Weights of a small GPT-style language model, trained from scratch on English Wikipedia: biases.
Each number is 128 + 24 x the weight over its row's rms, rounded and kept within 0 to 255. Layers, rows and columns count from 0. Numbers have three digits each. The size before them is the row's rms in percent of the matrix's.

# layer 16 MLP down, 192x768, rms 0.0662, rows 102-169, columns 192-287
099:115156100135120141166114119157106127131102095124113181152150165137153164121149154120090148120154162092140141130144096180121131093127132149104118098134141170051124119118135128128117116106131143088102092097096118139116113134125134099114199172122047111116149123144114124141117137141137149107
103:112072149156167144129134126097121146151111133123124183137114156096130143141143135159095115107155133115120130133135143139101118127143173140165126154151138123156117105132133139129121149170145126146125090089129141094130176164154159133108124059153097163125129122170127135188173145154144129076
098:098134084117161140138133115162111135104130081109071146123136095117139060139122111091122133111143120144104101148117146071156119099117117108111129140132141140174145135126136144131130124104099122092157118154142096123153105155106154137133106088158123097132126119161116147121098124157113139158
094:166151107135155144133130123126143128114143129124142142105100205114192087101096151187041154171104117149129135119119104141146148139136142121151134119089112143145125166091110120124141087157108114114175165119147119091132152153105107124137160149131098140118142156127137113165140104106132107084
099:085131165090127121118103124143134102088145118142117075138140128154145156129130127107124095140125100109147136098173128107189069137143144140140119138138090108141137123167099093124115143134097155099141105152165108109119132110122128177113124128069143141143118114117122135135126125132145119145
098:125074159115116118099145127097153122184120216111122150148112074133157138116093149155068139154141085054161141129128133151098126100152137156109112126136160149130128098133145135130130127129151142137145088119135181101158146131122134111146144142126122123055133114088131115120141118118161129094
103:122104086082144123145126091073137121151129144150123163114137138166103115134080180151089119154158088101152150148094121122094130100163158124111126087160151146097125140130176135130111137083131124112106169126090146071114151165132135158121158089096148123038181125116121100130139106137108168081
101:096115130094086151134120109143128151143135129106184147119101128120100098116097111075117079102109128123105109148146139167096110110091121159141132125110115145105142106137142165125117099195123081110137171164141124120140169156146140144116130117131163133152128124117097137132095131145117130176
096:113125143112134135077106136126118163130151140155184137132131121119128093146169138141141092119107093106139183104149126139164157205080086167167135117133163112128113126147132118126063122168125131132112157161118126078160158097164102165143105156145162122130148102151144149122102108087101104107
098:132158097173128108114142151176132121134148116107139177146126124120155116142108117141146142093131137089152177115143116126165090135121160143153104156156136156143118159110125117130134112101156138121133137103121135125149131148111174108085151098096105115116124100096144116147114095136125130106
102:118183102085146165124120145135148111099136117174125152095118130168125145153141144115155109134112131144102142136122121111113133134141150144125138150114132063123151145117113130129105134115089096128123140136119125132127105066139154100140128144158134128152120114153111079148129147158126151152
138:120145173152127179154135139129164133117100077119125117144098162162058100185138109122150146144131140205105131122077118126138082147135077162098154165084094146149081137151094132130131107164099120122131167141135104169097128127122117147140144131123129100128139172124100140123126155130121125166
100:142138094111088145129128089143119136101131125110098102156088114105146145073170144123138080090132090079155067146124092124133154104135131121091103155104126085072157113125089114124114074106137165119138157120152115126141131100167159136133134112127116123131095123098088148133096138117103114139
097:139099096136132101138088046127109169163121178128132135122111099146136132104116119143153146135133159122134096149074111140134123162101125131133075127122130142128135140136096185126153108132165110123127112128092147139154175140155113152127119145121127142144163106173110135109111145165146110134
099:145131111105119134159112172146117133114135114100105159096111115139139151085151135127194112105090098096103169128115120167154100114142125161103127139117106117107125130160090079127130109127148169129099107126103105115157145159116108175123122128105155119149113119091113157112131154143133152139
101:158119081115143095095114086116143107088144130119118154111135078126119106118132173127121137132076089148146100135093144115094109144081113104157167069125129143118135109079104143127125146164137158098155123128118157090125112149130175091144148141158098139136161113125153112128163149113105109173
097:134129136113113135129096128146137117094137131141102116132126099158143165156208113179157089125090146144135107152142147135151142109124140113165074194153134139103123081095119117129111069157138130165125155143098139145133138120113126135137109150139136172119148119064125140144103152189199114157
103:101081119125107132102108084117083122153098125148113112114137079118149164156139140158110125150157151119157118094130144149138112194146148181101133151114111116096133138122089113126101095105124125140121126123146127074148146177144101122184085103092138173156116138056113140177117146138094112172
103:130079167129144112137128165101157134139162121106103137112171115129109086115121196138100132081145126175138114111106078106147102186118166113126137093099142160091119141165138134131105148153123105114094100128165150144125104135118138143146096138108114156113091126127136121108132143152133128080
093:145105150137094106152117111122139142114169162150135102115150151145119154137151095177141113073128132139099099139122132113135116172151137112138112119158116146188102117141117130130135102110095111124105146156136152166142100090122145106123108146135120110154120138152156170109077141081104153161
094:166165129130132103155123135117125122111122138143125096123130167135139110160102177126127121101101128138109119131155112138157157132131156142144129132158146149112157161134136144129142130097117121140116121140105099114128140082121099125106123088135102103119110164100125100151153095145117119111
095:149103093144144124117106089135087121141134112156141118125132141140113060135124128193127062136110131174104143107120117170137116147089123131113159130106102129161118121140168159129101149176169146119135147110116136119089127094132138109203200138161167126150122150121136097115125132115123123148
104:160068188104159112162110078117114143078137126095102097139084136168134187110080097149089156124153101091094131087152135095074150131143113118121116120108118099124132104102169101128122106122138118147165051111117127112106143056138133173111164116114106162121074079130119107142134143136145136171
094:140072117117116109144109160122116114153101117115096138088108106131128095140147146076083127135148171134130099154145109126144119079148136116129134070149104094112130121099174129130118098150143150174137142150145149141121141136123153140127118048145149142090152162160112136193129120184129156100
101:130073085130108094126129124143112091166127159098172101138104142139096091156128083076135125166125147122166120123121162162127110087147121137145127120160140127126185152164084140125130125106141139108103090128147124159144134124141115135116099137111092111132123162143132153150113129109119100117
101:118123166141122159131132102158168145145131141132128122110119100129132146115116121152120070133109145149159140109141147133166165139138104137116097134089151133140133140135140131127104163141076137121145144146144120168123089149112098129139129112138150112178148130149126166142125122163117155126
095:165112134125132110165123115148111145153127126080093115120120132102132148119100140173095143129145139092134095162122127131152119120109120117146098108131120134148121141093143157122155144078142131138136130132120127095111134058126160131132151148115105121092136101116136121135151117149091139104
092:121103113123130112128150148149114128113120133148104168122113128094122123135101099131095117137142135148135151124124160128102147124119159123101153123110140158117154130136123122124129141096178114117090126108133124098132151141133115087121163096128138128077116110101146080140134120094150107156
101:133118165145146090142135153110142144095104145140121101103110112121108099127113124101173108121164148093156067134116122082133138099150100165137130127098109136141138147126158131124119117121118118100071118087135103122139134163137105120107111120112145118087123128128102147142133105154135119109
100:113113140118135136125145135128145137121159108142162139135129148129104109136159110183082093141171118093151109141132109126185124128127135118099119108125138106135111110147126109129119125103122125168126100156165156152140115203125146105079112158086098106111143126123154115110119117119098147133
098:150077135137118078139113172148111158148137113122106129120143102072118145092140109161099101115122123117138154134100131139106139149097158141122156144122104143102123115099096119132162111155101177129144141125158136093127112169130127129156162098106108125139125149121143100168119200115175123104
105:120139149143136126088088132091119110167130117131068121107137169159088131119091105122104093110129155162102121116125130119162141116170115115136100116167159100147129145174126114130144150162137146139100083145115107137158136135124098105152140137160167136066126113124120095159129100112175105071
106:145139114159140122150129091156133154125109136123132103131087110112172143158090083083164130143135144130158177132118133094169137077132111136143127121094114093091123164172115103124116073099124121100157158109115112096127102181116092168083109111084142120171128088150115149091115111102133141206
097:163135119136157100126127080130166119151118102126127117134121109119144125105113148160155151104102095122119116143118140171137118086119121110161125096143142146172144130132101110124145183157141106107141175116103130084110156117129137138135127118141143144148108150140140120130140141141133132093
097:094138084112097146157165149122148134151135139144110118103139170106116118119125080127151170122122128086129131127078124128108158109138074137095116090110129131145152128125140142128089129152148086095131111100116145129139121112154101141112150162116117136106114137144104147124118160066143151146
115:118124080155102120147177158095102126095152157130084148143120102117109146130139105108181130117142112105135141123144168093176147110109157137128148168143145113139170144125150107125139137108139119121078105101127117143151125103153122106076161109100086150154093111135133105089131137096146134173
098:158161135110119115126100060104064128113097074127106146109147125045117112111149140143173096151145106084127141156138167118073139135122137113139125110126143090114141132157141118123153129144130140159091144140187109137124108190103146119146102104077152128137163137149128189156113140109108128182
110:096090150119127146148137133091103169182141137105130092141064130119093182126111162127127127138134186089108134134125136083110138133122157134146093109146128151138115136125119120125100141094097144160142104105126119164128128117110141191125159113102129148153175114113161109097124120143191155170
091:102164149115104126101151146141131088110151143138124138111139110139127141154111175076122142125138142139157113130152164120153145141103106158109133117105153117127145114148125103127115130132089102141144166150155162129127136100107146108119076138115149122129149145138129104142168119100177135175
091:146145107137124135181122062158164114123133141143117130102049149113137152099088113093104092110154131119087172155163124105094107107153114106123123149114121106077145108141090123122140135137119132097174174115139140109133103107128092107145106116106149136151085131136105159124117090085096097152
104:092095124132074128120147151127187129127144083123130142137154132158102144125102113077129154165124145139098112143108167125159141130150088168132112137125119092170142128151152141126142113143127108101156116148133160149126129170123121161142148120130129127129115103149142159119072131085127136126
102:129159121123144127143108136111134113170151121157079131142106097117151085116120135124182149125137140122102102102172096166121094158122138156093155124125161118132112107100193137128121139139123139150112170105153138083096139080145080151163180112097096111140114164154133103164144142115094111168
101:142082119145113163154106068104167174155162126144132103099133133051123078138110162167124183192145137115122142131129110164107110127098117157171130140127110149109108103143089110130097089146123149144149114106103170111107129147144111133130105113129141163136164148130176100097100123101118147154
098:088148108129134134147121076162119144154114148127127079131127091161143143120123139172159121133092145174141135154125117140093160119121138121096120176158159135116105141113137133130125153106120082130116141139135115134130120098128121132132101106110105125107143135135131167101136097131189166125
105:106146126108132164153109118171110134181097133143112151167120060137111105158170113128192127121122132139112150077140134168120139155138147135125107144148155114163128139095143159125139141154151132091104151131115082122156113132151154111120139116146119136108092094148177146103154146161131127172
094:166157114143127140152152085145151099138128133089134101134118114095108094107085095119127111126112142141124145155109133131098144113163167154155086152111086143100116123122106141127095096096115176099128093148122140132127087152123098132132129104130147082149098157151142141087153081102113116159
106:120132126126128147094105131154166126134107100142130143098112206127129140122120098114129131140134123129108134067116123156113151153151134121089155157131105148125133161125097079126179129124133137133119123078124140115124147155104094136116157167110113157105196135191118146158104118139116119205
100:164075142137162167098124112145176146125170147135130101120100168167121118158141122123087131130096100122092098154137136133137149120124114104162168099136128114091109143118118126128111118173142123139122101159127151150104109064140172176176124054141103119120170117123131138139112121151111154112
105:129109126099122112147141130096110120104136175156085132107169146138129160127119130086136172166100127137107114121163113128131127148122110130157111076171121115108135165153139101125125100101146140143122121117129144066092130149124133125109150128096148076129120116091118103123129109188083137154
100:135175146128108114144125098167101153088094123130129174155110132151142194132160197104142133148146151098128151145171127112089096094146142120132143116115136109156140122140105094122154111083115129124145104139126094076135120137126112141106142156151135165134125126093150120085132150135137070098
092:136126162128134088112132098140106140147054144154133100119118129123120145099164132125146138108156154131118143120112094142135135135190151105103074124107099150095153152157160132127124108162098119092140111164137122163132144135130095152125123165131159081153113138130131089187121112138131098142
091:136122182148153099115137157123115121111115173105113144055140132118112141133121101135071149135170130095156145130121137147113148125120114083139137164153107076141133120156129109130173126124117150162139132143118142145107148145124140130134108150122091135100156134116151126140136140144150139151
094:116147099151143156104111172112143122121117164142189103143155187137137112095112129125096159125127123089110131120088116104124130132101105107132118121132171132162116118119117147127109146150101131117100128103117109134105156139126114109177109144127106127113132133133129130136101148138105099146
101:113148200133138127133156168113111094104098119152143120089145110105128116128148097097133152065146116123199135133108135123136102131135145122085138160130125109125144122150113098131126120114142134141086156117127118137133113098144149131131164167123107093131095099125105128136134123095145105133
096:126104132159149116115130133113126126129113109154142118139199121121149147162128169194125199125132147147130101153130140153173144155129139149156130126127104118168131140107130128134153155132105130137121116115117149158134126100133128161105120090123172152154098145128129137166151131114154113157
161:124159135093150112132074147126129104127122108078149158134170157132149121102159134111121126163145136187131130137126020146148092152132117136138049107116133127129109112118114105129140137151143142111129126114106127115136128141067129138132138164165143110134093119150087132108114081138093081075
099:093149138162127131106159139125157158108107080141131112113120161107133114144143139126066105106100109136128139130127134134138152093149121084105160162112134129134146149125084097132136076142120124118209170115079120095134153071093158117083114160172152135070100083113107111130096106151116136056
098:087111127148105142117152155121068117105129158106150100113123136144112096108147094127175112088126114103123145148152134131143117135146142124121153131147093111140138148183138084130152121134139147097094100144195120113134126164125130141103127149107152165113079181172130107142110124098096139142
099:142079122097127121162119138118101136150143135124148134109142170123099100106140117140161133137145158126117134155118129152143098182085134103090135148130129127146126119161114137132122130118138143095135139095136141147135117142119157095138102120184159115081086105126131106074119130114124124119
114:150135104177114102145096112131146171124146120174145079125118144118148145096152122220174129137115078151072142114138142146159162150094138092128125146117138157111144164124151160129153061140150169090129139150122108146127132129148166111111127128109124115159134101107120104153138168132156132155
100:111137127155134130092143128113177115141151161133140147132100130097134097170106061105058124092144164120127129172111164150114129161145099158145159098127141077127091148128124164131121111166120164106113088120137161108102136156140187123116108119122121132075176133104146155098153138114140163098
103:116127114121144143100126156122139104157151173126159166131134126101163112174149119103096167098121162062175114149144129115143148117124146146117137155130106091130168133096143147127163134155119126155106122122117165108112161112149167106157129120130142149105212096144116139133127135077105093123
098:099107137110122147128102124136121140108104134160135122141126145130147136123124176188092133107111122104097108133077159105100156094120142137120114075156107095115115133114141123127092082120116135135134146089151119113106173120102110124142138135118116122100103092123096180119100124174140113109
106:104108127128148133093135155194111102087123110098164100150137146118150146162151119134093153124119133170150130113164126125150167132087090123139118125145114087106124143096100124129167068120135117141150137099074119104151139122160118107128099176114103109125109115129148112149169146127105146090
097:094105139105121126175111088126160096135132140118141162125124155136115137133157132146156104107175106119096165115134121139117112146092110138185169109125125120123134124117134101132142116119124122144126093112088150141112136072165137104161154098111098149161110114107112141164118103108158144092
098:109119133150140138136161163136131126194154129129136130152148131086104103115109107118129108089157141166137143121148110149144144114104150181141148145133085119156128119140099139131144128175102113133152133095147137163113130125135127142144128132146130143154107161123095097144139153160122105110
098:111165109108109105131126163124153161141123087160069140103140124141129108140133147101113112182119106178112181132144131141122147153131125073143117106074147128116131121083119160127137157095140107114122141151130140145109111115135092067130120096145163149097138141149118114126113136113165123162
102:154101128126077127145151166158093136173114149146147113154123073141113179121152145093171155142068135150120116125096130167129098153125121171125161136159128094110142117159120129128161089153159120143126144106157121149124150128132134094121142120106115098147129157142131133125134152144132119120